Weights of a small transformer language model: tied embeddings.
Each number is 500 + 25 x the weight over its row's rms, rounded and kept within 0 to 999. Layers, rows and columns count from 0. Numbers have three digits each. The size before them is the row's rms in percent of the matrix's.

# layer 10 MLP down, 256x1024, rms 0.038, rows 25-75, columns 512-639
095:511523504494480482494448468473499500492504540488490459487491559501488502518505492499496501525515410446504509482497547556474464497496489495491516462505494462486494460490507542503498503502465493513538493503512504517473485494499453498449524539548500450483508501480485555511501485490443524497487503559531523499539511482501477479526539524472421508501506501494543468496500507500526521537534
101:491493498507469533445519505460461499513502524539514518506495461499517496490491487499505498487488495486493495510491511514478537489498516483456481488485478503495469487528508485513458497503503514502466547498491501466507514480498522498478468522508499485488573438537498513536507444501471533509468496546565496500496495500459510448523501498481579502499522499540544458495499518497475525482473
103:563485536492497484464537503490501502500499535447507507439515530499460499497492506502501494477493519500485481478502492508473526474500479508533516465479479502485490481471504484509523502456526482471521502502498438489498515490500453489541469457504490488492517508458485479487467498503487499476430501458469475500480499508482530494519513483504495508500493500507508528504499472499435513500501
100:489470547436502537489485458476539499485505448472541554499494457499521501550480522500504516506506515573504505498520471511463527467499492448466518538563503482488476526504527502487514495505555490475452492498515538511505513498499486515456503524545504524516535462528519498470492497476470482505455501457505445501558499505525448471501490516484471517499498498560463531490498530499477478483531
099:481497505556468493479468492509517501487496520496535531500499449499447499505492462499500485479525448469513490487505512489465492502505498533541487525463526505456524495543478535536465497431507518503523492499505543498453526472500464537512521554526497512492494497490486542504452507521477516500486500503557502501445493484471488509548498453501447502503485502495442498499498492498485452544497
097:493461512510489469516509492527549500510497504515502498548503517500533504498572486500500506498511476534489511586504498494486523493505495531462582478519480502517499494505542534535524493545501499519534474496510478539477516483499497507477483489493498517489480509426497481532467500486493519466514499491470552499490501490520552443501518509538469509500484500554504486511500457503542525534566
099:504513517516508490502502472465474499499499489528452511519490560500519496494450494501500495465503486500498469517467495565486550525500486513457523485519499489487530500499453489466509501507524466438493498500502517536488488469501480496507533476553491459485468521501474528529460486487532541538561499486516517501515498495547522471455513484526564516501548500484482475503498516500483481523512
100:496541482471495497575480501496437499505498509543502409466506480501519502495507502502501509477500466538561519454469507504482418472498460550508496485502492500514519475499510485557533498483473529512531524502514499494448518493501489521491494493532503532505483514552501478540459481448501506479477499458476488500450500509516443485497493465515527503498525501485458480493500571500548500532506
099:466494516548526558487511474515509503505496489493492523491511551500450501548497510500498501505502510499470584553487497492507501509503501550506508506533500472472423491487461494483515501506542486511544538499481516485497502523499460475475482481488504491490472510469504531499476486442519495507535497498489513500486504507503499525496432517522445505498482500539520518492500498498466473491484
093:511497503465539534546528504531481499532502538506546510511489515499524503530505478499499487478507511498534572441456531449468536551501481500511495494513503504526534517491496545481537499506468502496507531500500494526500496554499484546486481498519493526545549525481481488517510486521498529569471499497485531499464501494476543514513501498561550488499503499544535468498502526500488560493528
098:528477522512538527569517501529477501486498553492522490511496470500512502501469497500497500477511516503519578520528518472488499468502530432513495515496503506499477530497516447503492494499514519452505519501487501538488483466500520514503507501496495528489533490530492462591482507498491468453540503462513528501478507502471530511446525436468485506500469499495484528512501503500482460505545
097:507499498526556495513501517532506499525496432547453472516499497502464503474466520500507496458489436506492567453472492502492535472505508464483486486562497484498492525494493445562483499493485491497505490496486494478530515523497500485522517521491505536492469475480506441549514515502508481540443502530484504502525495516462469474505509514526486503501550501515541492495501515499539520537515
096:516516480514530539470438505446505499461498469510530459465503573500490504506505503498499505470521507498493508467526493545471479510498528490503536503484494473486534499504510510516485497517518496464499501501514468483515519533500500513510498485518496501491530500513499437525508484489454529485577499547526423500474508494478483505488482477512532472498567501496500501492500515500527488442523
098:464503507490504507506550471526502500506494548449511502458498491500524506485485502499503491419516514514520531514496469501493473488502496504513503454532507514526539542499439496560479497544530507480497462501517503502497495487502543483502501510511505475521493458557513538499495538506493532523502501461513532500463491498523481499489511472510537499501488499521503483497499465502479472523508
097:464524540476470513520544488491498501459496481475516477498504517499461497457516490500504501537504484487477472473535526531519537502504516460475531487518519501430509491485523443474518498528503508499524500501513526451474526514502482503520488459511494484479492500526505492492495511513514510528569500457497514501464499505532532513536521474485529487501436500477524504498502498499518509516492
101:460497499445495460439468489510492501453501479483503511535506557501493502522476495501511496524554481442554515535503468527510506538503509544481480512486503500509536451545480511537495501510470472500495506500499581472513478545504552526498495501541502490485513449535464557533504503482546475486498503470520518501465497501493497508499445511484599525500469501491501483497502529501563522502506
099:457497508516490530566467472430513501453500474554547502446500498500523495498497496499494496493552488515525465511502498473464484497500484422537500506533494463531499494515509503442455499496484501480501509499480465512480505472500488478523499518534504540491507498487456481525500474468505470501506502499548502500531497479520525476535514473482534501496521500512513505496499504501430474534521
100:463500453502534486495521489465491499474500476449529501485493489499530506485481480501500507511485487496473508510508473526513512475492505497508499509538476489478514485492491526442456503544494519520504513499492522504492509521501531485500506489557505506494488529502487519448492491481508490502494501466501542499528497505483526497505516521460542500498537499528456461504497507499532480527507
098:511479509524452570534485471509518500499496463525531507512492532499530491532509467499498499530508528547478497464504474504502530530502570533534502508522481505457501524485456521470537498517461556465552476497503512511509472479501473491528523513485504474479504501507470461487503526502500487492541499485514483501478492478474528510489547504426489489501487499461491464496500503499501466527477
102:503480507486525490521518514536526499512501510449474498511497496500467508508469478499504496491493536535433459503522494447523471476508512551518458504497531526442438488464465502537537501520482487570480494502490516492503519465501459528507485502511498466529502485522505502543489505518517505496518497607494513500516501525491474488484533490484515519498524501484464525495499515500519466488510
099:477522464523540473511505524486477500511496491529513485501487521500511500549524510502500499487496525520451453488463484472453536497494525485563560513502528499477535471517504521527507503480522505497481537500476510513461499480502462502530464527527504509487524522500493492532524511482557521502501502496524514500512484483484492477446499504509497487496491501534490481505500461497486481497465
098:516497496505474491486527492495493500530503471481486537454503545500493496437503500498502496501490507516538455493502491535536494586497530468506519451520483511494478510578478508496501507471463506500504467500509504487504492473500530512507511504534495520458504509477520538540499540531539499482453500465492478500502497501490472553443520505480487524501508501523505509498498464500477461512479
102:471494476504500549508504474475470499489501506490497453531498497500539489502463535500500498524509505507536472540527490500519479460499477510498504472499511496545510484496525490497483503491502486545541549499495500497430466451498489482501488483490495505508488463542509465515485495504498491502455500518456545499509497479515467501492517531518464511499514499527457471500500503500527483565493
096:506469458503488501536444511502506499484494448502476497500512495502510494513514516499497502516523476526531503462497520511483507506497542521469493510473508500539458505491525495504524500464544459457503532497496519517486501501498558491489506551535504536453525502489498483425524472495518509475505497548501461500541506460545540457497524508526443520498512501489490500509497523499493435477529
098:548526494508530497463547494493461500482494508472498470473510457500491505500471504500503496561495479482492512507484531496536509508504477491458523422520484507547479510514514516457505490477515454512482443501507513565513481470501521553514459459559496540508487530520510501454464504516499493463503500512495477500473484491509479506494550466507379488501487500482507479518498533501468499560500
100:473468491497459514539503472496496501514495485529442495497493478500548495460516474502501489480531506514437510500533512509492562503497474463473498510508523505440472495467512530504501496519507597509487562499511454508528520474501522521516501422513502538467460508507533503449508480541417472520525501499509569500515495518493523457527476526516562481500509499527468508513502466502467528521480
096:496516492449490498509446521486535499486502473506497505513506504501500501453503479498495503539545520485501499503513529535497484506505468460492510486525531518510500546472533519469506494555471492469497477502490461489489549463496505508480521498493496502520496481478526500488525508502461473467531497513500501500529503447507534506515463516567490484502484501495511509497499496500533509507503
103:506488501521463473486503483526486500492499477522532525470483454500520497516520468499498491514499464470494468510502554512481512460496528475490519502512505481492538466534439536488484498476545483497460528497505527483532494491499515508514519414532502513491559486463476482520511523537490507499508499500489513500509491463471531509497497504475526504500520498463481510496500450502523470539522
101:494460478542524528418571512496504501476501444517540478493501477500489507491477508500499509495509432527562506507508548542537496512506471517465518537516514497485528505487537541499547496476499499498530471500502507539489507502500482528445511546469504517513518534489510467504522510495522500473519501475485487501485490515498567491471484534533498508500472501483504542488499520501559451489492
099:509503473487518489544458480457526500500503455501518473544488513499518505500535496502502508486526539477478500496489550537536487465500457458496501518493498505484512504515445480549423491484517542530523472500483528482464479549501484458476523480477495505462480443514484537526535489470487475541461499503484560501491492516475531506511555539503503512503477500489490515500501503498545566490517
102:480516494489432510516459484481526499528497515553502500505496525501528508526513502500496498480475528479503486524511566535532448502501500528503512540528526486505491503465471480526537498485519497474468488500507492473474522491499537470519507486516505488533492488498495496565490500508475518500489501465521463500509503486496500499495474493431486494499534501457470452501498513501523462542543
096:493516446498508523554502449479489500483497469508538510486511470500495491486488437502498496478526522460568489477503527506485526475498525570503444499540516486522531486502527451475446502499539537496504501503507466514523503527498510480504505473468503504501486497500466485424536510490520482469516497489559533499477500538488516453467470520443548499505519498505503465504501496500469460475523
100:529504497509501448500498448528508499510501520492504507456489524502503492492476486499499499468495561474511466518482504501466486537497518528527499474552507469540530489500499538498549510498518485524516479500503471546471542509500497470507486525489503504479476473537509461546541509469500475481486502497519494499476507501506528518496505519484535490500493500485469510492501501499494555464516
105:482503437494509488462477478472507501492497462466488472513501526501539507484448468500502497482481506486495520549515472505513502514503519512434512536488485502510462478544553493534498503473482498542530531499513495494506503535499483515548504498494499463521497507482509539529518527510465485547484501481486483500508509507525498513556481473467495508502460501530456472497502495501521510497505
102:509479511536506502437554507543472500525499498502509536497505505499475498470471525500502498493494409493497564512534518471520532454497486534501464502443531466510556524535458466475521496545514512476453483498511481529501522486500492515524490505506497548531481497516526518518465522498456455543510501556473491499556503499501525491483459509408534511501476501490489508500501473501563451518494
100:468478498517446542535522527515529499504504521480497490491498499499511506525498491499500495450516482474491532497507538490494496459497512510500471495501472491523446544499477541477480497528483497477532521503498470513493496466501489488474534514441505548514515518516483411508501520517491547533498500432502504500464506509545450493478478469494555492500537501541511516505501459503477458517495
100:488491488513501495523503530474474501491504499495474489509497441500471502491494495500498506503499443539464584517495487486481492495496499451481490516496522483486522519492477445494500500533464474528456489500513495475444512502501475492479529581478499514512531467467506470519536475538486528502505502527495522501542513474507482500493505482508496511501481500461472520505501521497476467504460
100:557488518515543557552474494492503500518498473496548511479512521500453491464514516497501498508510487485527538491494509501494523477506490426520522485489505490513508472480518530524531490527532489499498529500494481520519523496502527495509489484513500485459447503540478503521518488546507456506449499453495476501530493509494496486469513530510434482499531501483487499489499478501454428548496
098:500492482493432520447480492514498500505494512498509499457498485499459502456508504497499512442497529451477492546492465498515533495496480539546522538504504488495518478504476435524499503491451505523520514501506487495508453505501481509467512468502501476474455468496501579575490508529472473497524497495485451500504508485491481520528533496495508489502511500535561530494502503501506543541452
104:522507485488487495505463494508511499515496463505493514427500495500445497505483452501498509531485463423509533457500468444495461509500545529544439453493485490521476488533474447499514501469496484457497522499482479475536495483503500536525519470471501501534497492507499520477480509458430495486465499560499487499493497467506556506500522533511512491500511499505480493504500503500522449510521
101:520497530533481529546481473515487500495508500508515559514505489501515507515502514502503502489516573410491483507475485502538490527504548492498531485474475503479492507565484475506479502479465498470466487502512500500512512474499466493465511518496492436490476550504493567524494500495494514489534499530525489499489503497488505500500469496489441497501495500493468471505500489501475543484473
098:513543548496498439465448491453512499496498486483473482530496509499530499513515487501500505535541500485484468485480499538545571497503536533475517518536500506514458482488503508473464495522497504478508523500526506490478503531499484490475500525491506493513492520508463488508537483490489501509574501506511499501516498488513496521484476516485493482501448500485527501488500495497476476516454
096:497471516488484512493451507536485501491499540505503529522501519500466503503474483500499509534471487534522454511477525501454526478503494543500494439509501499520492481468524502504518503492503524525499526499501482481485511494497515520526519520504496502493506480469446499537521462512467477464484503499474531500527495479500506464488479434484494511504521499468499510504498498497488496477534
096:468504509476504498524525480543493500472497518490523496454512496500555495525501495498501509492513568489498522523476516501509511517501480492431478502469514504504463503495488519495470491422505498492497529498505563503485523542502486470523488485532498441512522521446473515510551477545551460489493498505472547499512506518537473525445494479464574489502509502517511469499499522499501475522505
099:536493506475494509548514536474487501472506521449566513447498530499511499475473517500500511522482535475500486433531505496499454476501483521486516456488520514512505489475493532437498501455506519500511521500479479465531514507498523489495506484524496462505496526499524469476460520518497474548532503520496432500495505484483507468539525486534533496502519500488473533503499507497477544509540
101:518482496463519554520540523501486500515506499510478468485521527500509498594519501500502496490473488516503534509498475532530492455496527548485488426509482492520531516483476524557514505474496504454526508498496461488511498506498503484507506495483507518479510491469474484495496524520523516510494498531471482500476495523505530463476481497541517476499451498474504486493499505500490574525462
098:491519499503479477444564469558508503511500480527465570568506534501481501493537499500501493513499509506506521478496527536494513495498485476482510499534513491486478508480528593489494498529533462538458514500483476493548494492500478493512509495471507469503513504527465497526519533471507519532497499533491484501474507522463522486511492492519490511500499499469506538506500488500492551537488
098:466473489483487503495498503538487498489499475536468496472514514501509501454484495502507510541503532530531511515483529525603460457500509506524407470478517523465502497472486508517477499517535507536438518498501526495524473484500518501517498541520494535505502542516486495504568467416518556495464499532498460500528500520516517519474481469448513499498523502517459486498500504499507482524541
103:523473521493448478478499528496507498470509484497476488496501460500527501480486515498501495531481496505468498514473516510451472488495474530492481536502503500545517497491525510495493498539508505492456501503505539483522483555501480472467517479494499507509509475497470506509501478475511508539504496507515538499489500518522516469467538543526514501501517500527526493499499493499527494558483
098:484502501494522514506518484501510500488499500491500508561497526501518497456457516500503492498473461510492507533459511439479502571496470490507500474468484484508524469565543505490479500514507530456451505500483508546465513536498538510524479464496498506563479478479496545491498512477510507528530504487516495500522496491479494492522524550493515503499506503458520489498499479498456477529509
098:508500519507483553467505518488475500480498476430485472470504515501482495495440482500501502521500507491555511495511499489457476519497506489480498503508483521562483507524467492471491503529488541505465508500489460475495496435501479533484546504488499477524528516511476475473497479523488500460562503536527459500512512501466474477517541494466514505498445499427526528500501448500457492519472